Weights of a small GPT-style language model, trained from scratch on English Wikipedia.
Size: 12 layers, width 128, 4 heads of 32 (2 for keys and values), MLP 320 SwiGLU, 4.17M parameters.
Architecture: RMSNorm before each block, normalized queries and keys.
Training: a variant of Adam for these matrices, 92M tokens, 11260 steps.
Each number is 500 + 25 x the weight over its row's rms, rounded and kept within 0 to 999. Layers, rows and columns count from 0. Numbers have three digits each. The size before them is the row's rms in percent of the matrix's.

# layer 6 attention query, 128x128, rms 0.205, rows 0-63, columns 0-63
078:499487540483523490492527501515482476523485470508533509515497492477484538555493510452483527488515507503489468483492514533489492506482525509517481498534513481497503515523501477545489489509508508
079:530497501502517472481529469502453503484467446531554488512504517480465546484508508505529481490517484484471481484493518546533488484506500480487502496528516475472462513540522483563501495504485492
078:520514507508491496473528527515521473521500503479444458550505471553478487482449474484450488505488515505525529483512505456481488479473469515483462482500538485516505507492474509513499474477509497
075:475494481516478523506468490491479520497504466505526549494480496486563461473527495545496498528445493548499454495493470519499507527501506518496541480501508543499486520469468486476481513473499485
078:446515486484478526503489537516488510477525512512532529464465519503495482549493442493504526509467511520523461519486506523505535554520485486537539516479501477517464483477507528463517471524525520
080:485487520515524527476518545516490536481535537486506460496487481421477519551488482493531503480505520505499494532514507529483474504470515484516557491510526485524551481503504475458501517520488522
085:478464521468491484511501463467504487508509519505537509508511529500520469486524492516523490498541526488523490470490506513465518529555517514541526523494491515507479525484475443506474517483509469
094:518530519478483493473500545480511489485528490506472449492516462517512509499484529471492483487477488477457509506508501502516465499464497497466457534508481530498554517534511502506474519513491452
077:454510504540509531504519477526518508469528509498504488518494530475554480508530536501426491557508516519554504519501462503461512513498539500487500471481499531505471542461497479449476511516564495
099:479447488509492457507503486474502506516504471512514486521537504496537507478501511477480494499484505503493527481496484498494489487487479510494491519502443524519480554486530485521480494502512448
087:488472468500479509491500535466538473492495543515497461492498518489457538519479487522526524474538498470447532486486553501477476505461533505500518491507432491527530484518464495545508475488479529
088:494507478532502510567475513419480497497448497445519472496514494519536520536506482491513504464508506494466524459506462528491502550464475503506510510511527491477516484493507480489514513508468494
098:502487495503501537481500506501485541486483507531530569492476529482470502504534471530529514487493524490506486535499486496547519502520497476488517500488504500513443494564502481529524499487464566
093:487532529521515471489507496501503453549506535506504487503489495488502468501477485536509494516524446500475511523524512515463527515516557522506523455484521488482562472512494458543520563527546455
090:531458500494491497491494515473511516483502466516505486516551455501499486501520528465494517502484540485474494464482511495492462475486494484484489535505475538506488571492497529525497457489472480
087:490496480449515475467496549482485537513494515518557551462493537545487515486535503516524485472503516486475485523491526483527475476484508511490486554462468480503515503529471471530477536524481470
087:481535534536492495496497542511518469506472524473422501547502459533475518487462471509446528495488512517540517509510510446484514484498508513496476502520490510509505500464494509500515479508532508
079:528517548508519496511502515529532447513496508485454489533511457523456543517470477492461505483508529508512491515472504441493503498468472512467467482514521485526533503499503515527526483481527526
079:460509459494476518488517528502517527475514491521459526514483519493523496500523518505473471519478473520522520509570465480471519456516519496500502479453497509521470506480481524472478473490508510
081:515498488492490450515482451462503508521478503521551519461516542483535487461508528517532488507527462500466493462501518555470519503506520520521502480493473507493487489479496473505525535500456496
082:494513460493482500513458475479490506519494499518568545481511529500570471486533505538544497528495475527483481483508496534460544506519536506518528493489489515469473529480481494492520498478475472
073:498509477492486537523508501541474506468507485506529523491464564462518489521556509507475522543499496520527451498539523497486500507533510495492491493497539517468511520449462506455505504487494525
085:503498513497495535486519534478503521494504488478464501547520483523490478475495514498479486488486493510485515500509483484519441493495495503471468484482496521485546535510520488489495492492512459
090:498528531496541486496500501516486515504551520463533489508498488442453507517485509488466488497531496462519529531492486495511472535471520535518529487485513481500529465486479491500536560519507536
080:475504434477464478540523510462493486506517466499507559486516491507539485467537542497475492500449497511526517494511480485474498475522503527514491533503499462457486493496478503507480508511456501
093:516500507520535532458528501468503523466501517481482487525546465511492490505487526471499494472503502469489518505512461501529466490526479509475476551503522527505534540550527511520511500498477512
091:513443504482511539492517519530496518519490504502463481515496519481458536485501494502501509466514519522494525501491539489539476414488477504486472512500456511527508514539512509514465433474510524
093:487495530494505475445504459539488494509504507519546519478496556499490476465496494493517499539508527483516503495508536492499487464504501503482506508490449535516487544516465521543509504504557504
086:488535497545535462466471467508505539529485507485540527478498494529510484490483494483476521528518468530562490535544515470537517507511534532502530475478530446462502506487461493489495552499515517
090:521525506487511452462478456507541466503495530518525521455471522513495482516525466505489517535503543500508524517482495490514527499488469494488513469518488484493482511489461581515564459501475521
099:535540518509504520545493492504467520499494510491486510485465511536518502514480463519497506507497485539520506531518497513495538538487499506470509466535571461472537467481496510453529515468485539
089:506496502487488548512491523475481524544475479546518516474467499537468523498494461489471507470500479494508494555482530468496490461481483497486482491494466498491541480494503496546536503512482539
087:524496565494477475506471494482492545480465500483504515480495509449508485495481535452466530525482521483474495490491546530521516489499453538469471497571531467512460556516510497504522541521499513
086:522483550491472461511478480502493543476497473474515529485489527467477494478472521440470512528493506486473481478491508536533492482515446516486454495583523481514465544477507496490527528497516516
082:523500482495524527496485541429457532506498512493513479510513476541525507517493528520505484449429460528521501519496497459493512483492482508479485482503484515527503485539517417511446506511460483
085:455560504503475521472525518523509459529526478517483504508484517503501515483532477549511486514467497530561484510495500486490495502486566490542521503458518489492490473484470503493488465492514495
087:450550504484499494501499501534483462497474494528485518477491552486524448461522506505501492508502509525459497517465521494454501461505521519537524504492503492479517543455467512517497458485508505
083:482475477492512503463514492421489473516500507486500507498503448536549507513493475505474494432494455507478504541529486468477476484484454536448461541492502523510491486522512500538444474510462494
092:512494508474473471502487495523493512469486485472511504510511525486529481511467482500537473545494508490443447465497494534486494481532495523519505523544546465521465522477499482454510500520509446
086:509510501523509525470499526464500429499540513510483500469487485506502481477477482482492517459486458517498492516521500468541504509458522518488482504474499523487547461521538499478443506494461498
081:510522534517466503461500459541514460522504463511506519468518488496507479505514482490521510560516468483537484475522539473480500485512535490510531447487517522486486504459491492484523484522537492
091:505508513475533531432548517518477497496517495530500536501479541503521484504510493485491516507521530505503468545511451484491466449488492521518497544498502501489457524516515492502502525502526493
080:514478508514523538518483546475486526527461530497534484515505535485499502518452543562505516469469494490440489522497516473485458473498504520478524523477471471485548473485511462498527499509511560
169:503504493526506529457522500486515526512551508499548476488450541470492509512530467499497490501511501478507489505526451528509511559537489512492544491474525489466487468545552488516526514501524492
097:482496493570498543511492504477472539453476515502500460533512480481490504491540502517457535481497542493507549533478495494528507520513490478500490490517501494508438499502498486519482495491471537
091:490503508546499543480506541521478464544513494520476476551519488514493504505527503541443529496493454516519544512514488496493494473496522532507506520492541496491474482522492481539483479461519519
081:525517503460490465484479480522546558506476483498502565457452522491505504500487489501558466515498505500505442497505482478520477513519479449480493502503508477500497469494509520479528556517516447
089:515530497505486532503502548478491511454509518499485473503473520515484491501487474480485486515547465492476484540517494530527508517517491485490455516512509455506538503516524506497451493500470443
089:492534502506517507480509542464527473507477506523476492509505489502472487500514514506476533473495517504544514533504558471472505497523520504506498517480465516480502519474483508529492460509489524
083:506518493513538544501529520456518519530482508529485516487506481499457524499504511493479524463488502480528511532508541481494503511541461484455501490479479516505531497497515499512517513481460535
089:444524471496506515501483507514502482513521486523473464518486524511488470464530488526564487500490480511561491496518484496490522540504577495538507521462495514493505460466494469493467491517516524
092:503507528497473487520493479570485512471500479486493505499500513488480493491475511463512486565535546492475468481486477545483491491512510508529512503536524502524458534497476511485535491487543513
094:500515535489471463448520462547515462486515484518539522489504522521482490524505500499550512557569504492506489505530533515459525494532510508531491484512518497512479550486471507505533501503514470
089:523528528505477475489487501528511450534472536526526500488513525481501483503499475492505522536529503505543501499506557468465527496505555476514533450481508497491543500462463473466487498498510487
087:540517537449505528474490534450479507538515506494498528508491507511543534541447511509542492478463433496519501488470461459546458518498514491469449480483524488486539489514491505493472535514466466
113:461492482527508535518509548452506497502489512497512502515518473534547504486493519553490469455503476511507509505506494467454499512465468533488536520468528503521538493502503504520456478472493479
088:535533509480452512517518497546476500472492483506492498488478531476494485477518486496491497568473525532536467480508539497495521532511549485550515471519517506485514468473476505429521484495523510
088:502467454530555544472530517458507492521492521506498508521503492521523534523544525497461509436487497475505519539530450490532484488517494512500501539480462531509486513541541482522487517504447502
090:514464481538545497501489493460516506497505547487482488483518476518509546519516524526502524430464486492464524497510494482528473489436493479462494502448469534505524505517525508507484490534502524
084:510494516499505501429478452527481558530491521533509474471491555489486489503490504465490521517509520515537545548517488508517438491527463507485508514526446513519501527513484510509513518502513536
107:479500486529497515452496531478491522510511517507523520543527504495493493499501494475462520511537497535539542544515462507484513493544505545504510528458514513498517548532509487549468515500509541
089:492501458533498490519496499495425532507512516516543527508478489494482475500534492484473470526532486535525494535510482494470500520536481514520482505530490483472507490481478509539532544493451551
126:460537496493474517550494529480514439512507522527487492551519424532538496503521501489502505505476503538504568518501504474473518487482525496523485484464518526499517505516465479545466489481490506
111:496535473529489542484480516499505474464495531515495455492485480504477488487510473489489507502532481488474504522459562475508552497455514472469491450468493507503522504469475463490466504504539489
# layer 6 attention key, 64x128, rms 0.183, rows 0-31, columns 0-63
082:465518519453455539508512512501462551505519499519529497459479500476530471487479481495539453551455436520516510493481463517533493503452488472543495490479511485490467471467509473479525553547447491
087:498528525474443520514520477519493523501526514521521494450454513468500463487471475481550473556463439502528517489494466497525501529470506484533522480470518495472477493485507492458520532532492510
096:483507498527524460485520493517503459521492488517499521500538521480503553528507523506493525472531545503472472518482547490477474495546497532520471499499457473512521487461482517500482504468515519
113:523475467537543508509484527468486522483453494460477495496492488496500516509517531496462509487491533505493519526467492515546512498511470532482473529521467521489525482550530511471451471485478528
107:528483543551526548514521495518481517491501496481487458458534490489480515482481557457492507474493510427490555462496455493544480495493460488489490487523510515506492504527518528487499527520486523
098:485525504510531488465506538467505491517497474508519503520538502463468500538483516503497522462494514504480513496474532513529473484493463517468506534484460540529502516500472519534478495481450534
127:500526489457452468516496458498485501528524499495505490505453505451525483490472514499522487527506493480510490522508484479494507490508522463520505505490463491512484491451452514491514553531513501
087:512540501500528560472492505495564513539496514482482501514522491537492484571489523499497518492464494531470513508524537487487485487478506526512492511524484509527480498544508505560513492522497495
108:481498507463415495499458459506460499480540513487496476515456471501485481496524520469526488543471492500571485502519474502522511513460526437533491475497498481473496473440504512459497527499523530
091:519523537489532491490489539452530526572558536469529470485514495525480486501522499511506512477530502513467506477491515498467520530498522512501520536552499504511495518494534512515539537565531526
118:505508515546544536483503532463515477498519510502507478472532524547456517521481472475499546439532487491443511492482535504478508498483502516456502481491482519523539513551510517529483490517463478
098:495452498514481528537521481477514481498476506510471445499462514513503499487461449518524464451487468505515493461511493474501500488492526490471508461535484487530503454501509489489498464508521497
103:515503513555498537446488482512545490484503469540513540523513515486504524480486485490514481522502542477467499522483517494480500514522464496505494513472515477476528507534517530508466471496496514
108:476521544468515491489509500454489506521516559506579508478480510519519531491508486506524521474485503505469486520454501488489470537487541511528480511468484501499550508505479480488514553531493479
104:525485473483501474517523476533503502482492488496460483511519524516473485490505490506487501508538467534523474521546551535473523470502494486462520484537531463503454545512522505513547475505528453
097:506537513491480510488494480519518518535512517529547523530488490456510455524471494510548495544489495493480469489535537462449502508528535471515514503528520499498516509479458510529493518514488443
091:558490534464501521537500462570503521496506499506490475487487517486504494505525463521510492514486495517528521504507525492529487469505472518502546523548521496451488522491469514506528493515511494
090:517488528473527476479505498514514498494499468516527536494515525520526483528532470530461503490520509546518479501484579490470517548537503552510496527540518483461513503474497496503530478496520517
109:487483485496533496500473545490502540492477435500478484498523491514483538523536517491472517481505508502452471518484501525492481443494497482456529498539464494530481516519539467525495487487488488
096:508504505494455508520500490512478538483492511496527494472449494492530490466491483496542465527492492471526493491499450487523517532514533463535509457489517491467478479499500474437532547532534486
088:471481525499437467531487469515493524486492515499508509495505533479530497468458470491543515539485490506502478453491472484520499528502514453488537478499536492492460508469515518476515509531505443
103:532507494449458500512470488441481494475502507469502486467464459474516477531519466522512496484442506539546484496485497503500485484466509476510510502495490492454526433477531522476472487483465554
092:506527519505549518465511519509531505489527465485484500485503504526492463504505501533496481509494470505489478529558543513475476503484549512524500499512500480515532492461490516511485495523509503
083:458495477530537501523488496501503457512491495495560511497510520467508531491518483534515498437499494527460503514474518490510489485549514463479521477504462531512495529500510488499480489510464457
107:533472499509461518515475492463505494512475521464478475491448465492518511530511507484529509502483502527522518493483483492514492467476543461495466484514493500482549434519493484481493494477462506
086:497489481517557505470511467477512492526522522466500499500549497518489489511504527475484502419484442537484503531541517472474478476508499562510502495485483522489482525543510523571475464495500510
102:504539480491558524493511544519509486470504471503485514504534482532461473535478466480476502464494512503509483496472500503532516503478452518505488529486484481508497512532541522498469469507480516
102:496536536444498437471476462546495490518515510516538510494550508520460474492528552465468522537508518483488507501519529503507514537489510495483511494505531490465475526471512523505520531522548461
095:502510497479473518470514517488495479528527490472542501491488480494502484492525563472466516524460485488500492490545488485508517505513547539539496529490509520482492520487448482491499530504511517
091:485509498490482478467478500511512451459486534492465455504514511495477512482538486482525505498510485459513517513543522560482522507514492497460491502492546498476506506525512459527513512484587465
110:516474509517504521470537543447481507491471506488478516472493481510499519495509481500479500468479507489495513493501486519538460518526491536520437497445491487492527448488556474471500487524479527
096:471528511502494561475512503474502510501449527516512513511508457518507503520469455541540528491504531499478476467496519476446501486487530459508513475467530525480534512532538492485474486534482508
# layer 6 attention value, 64x128, rms 0.183, rows 0-1, columns 0-63
107:548508526486500478484494538485497550462495542481506501512493482467504511459513527528470523500503465545517538540523496433509535473485533527463469497538515440531508480478473480492473481483480488
108:520518473532486489480570525487474490504498455492498535491497508509474465527480507496494513507495460553516419481557509500450550502499540494472538530470501531483480514482470519476513474490497502
# layer 6 attention output (transposed), 128x128, rms 0.183, rows 0,32, columns 0-63
098:536512518515517503488476458515527496501529534488508468460489504506518532542492492475546526525536473511498495454512475513454447524491484502533428495508508493506542516514492517515511525497442513
113:500494530505520438436511465525526481432498499484541481506486505529523486482490500497498528462503479504519493495522438492534529488475473510501502527545461462495469522506474539466501463501487508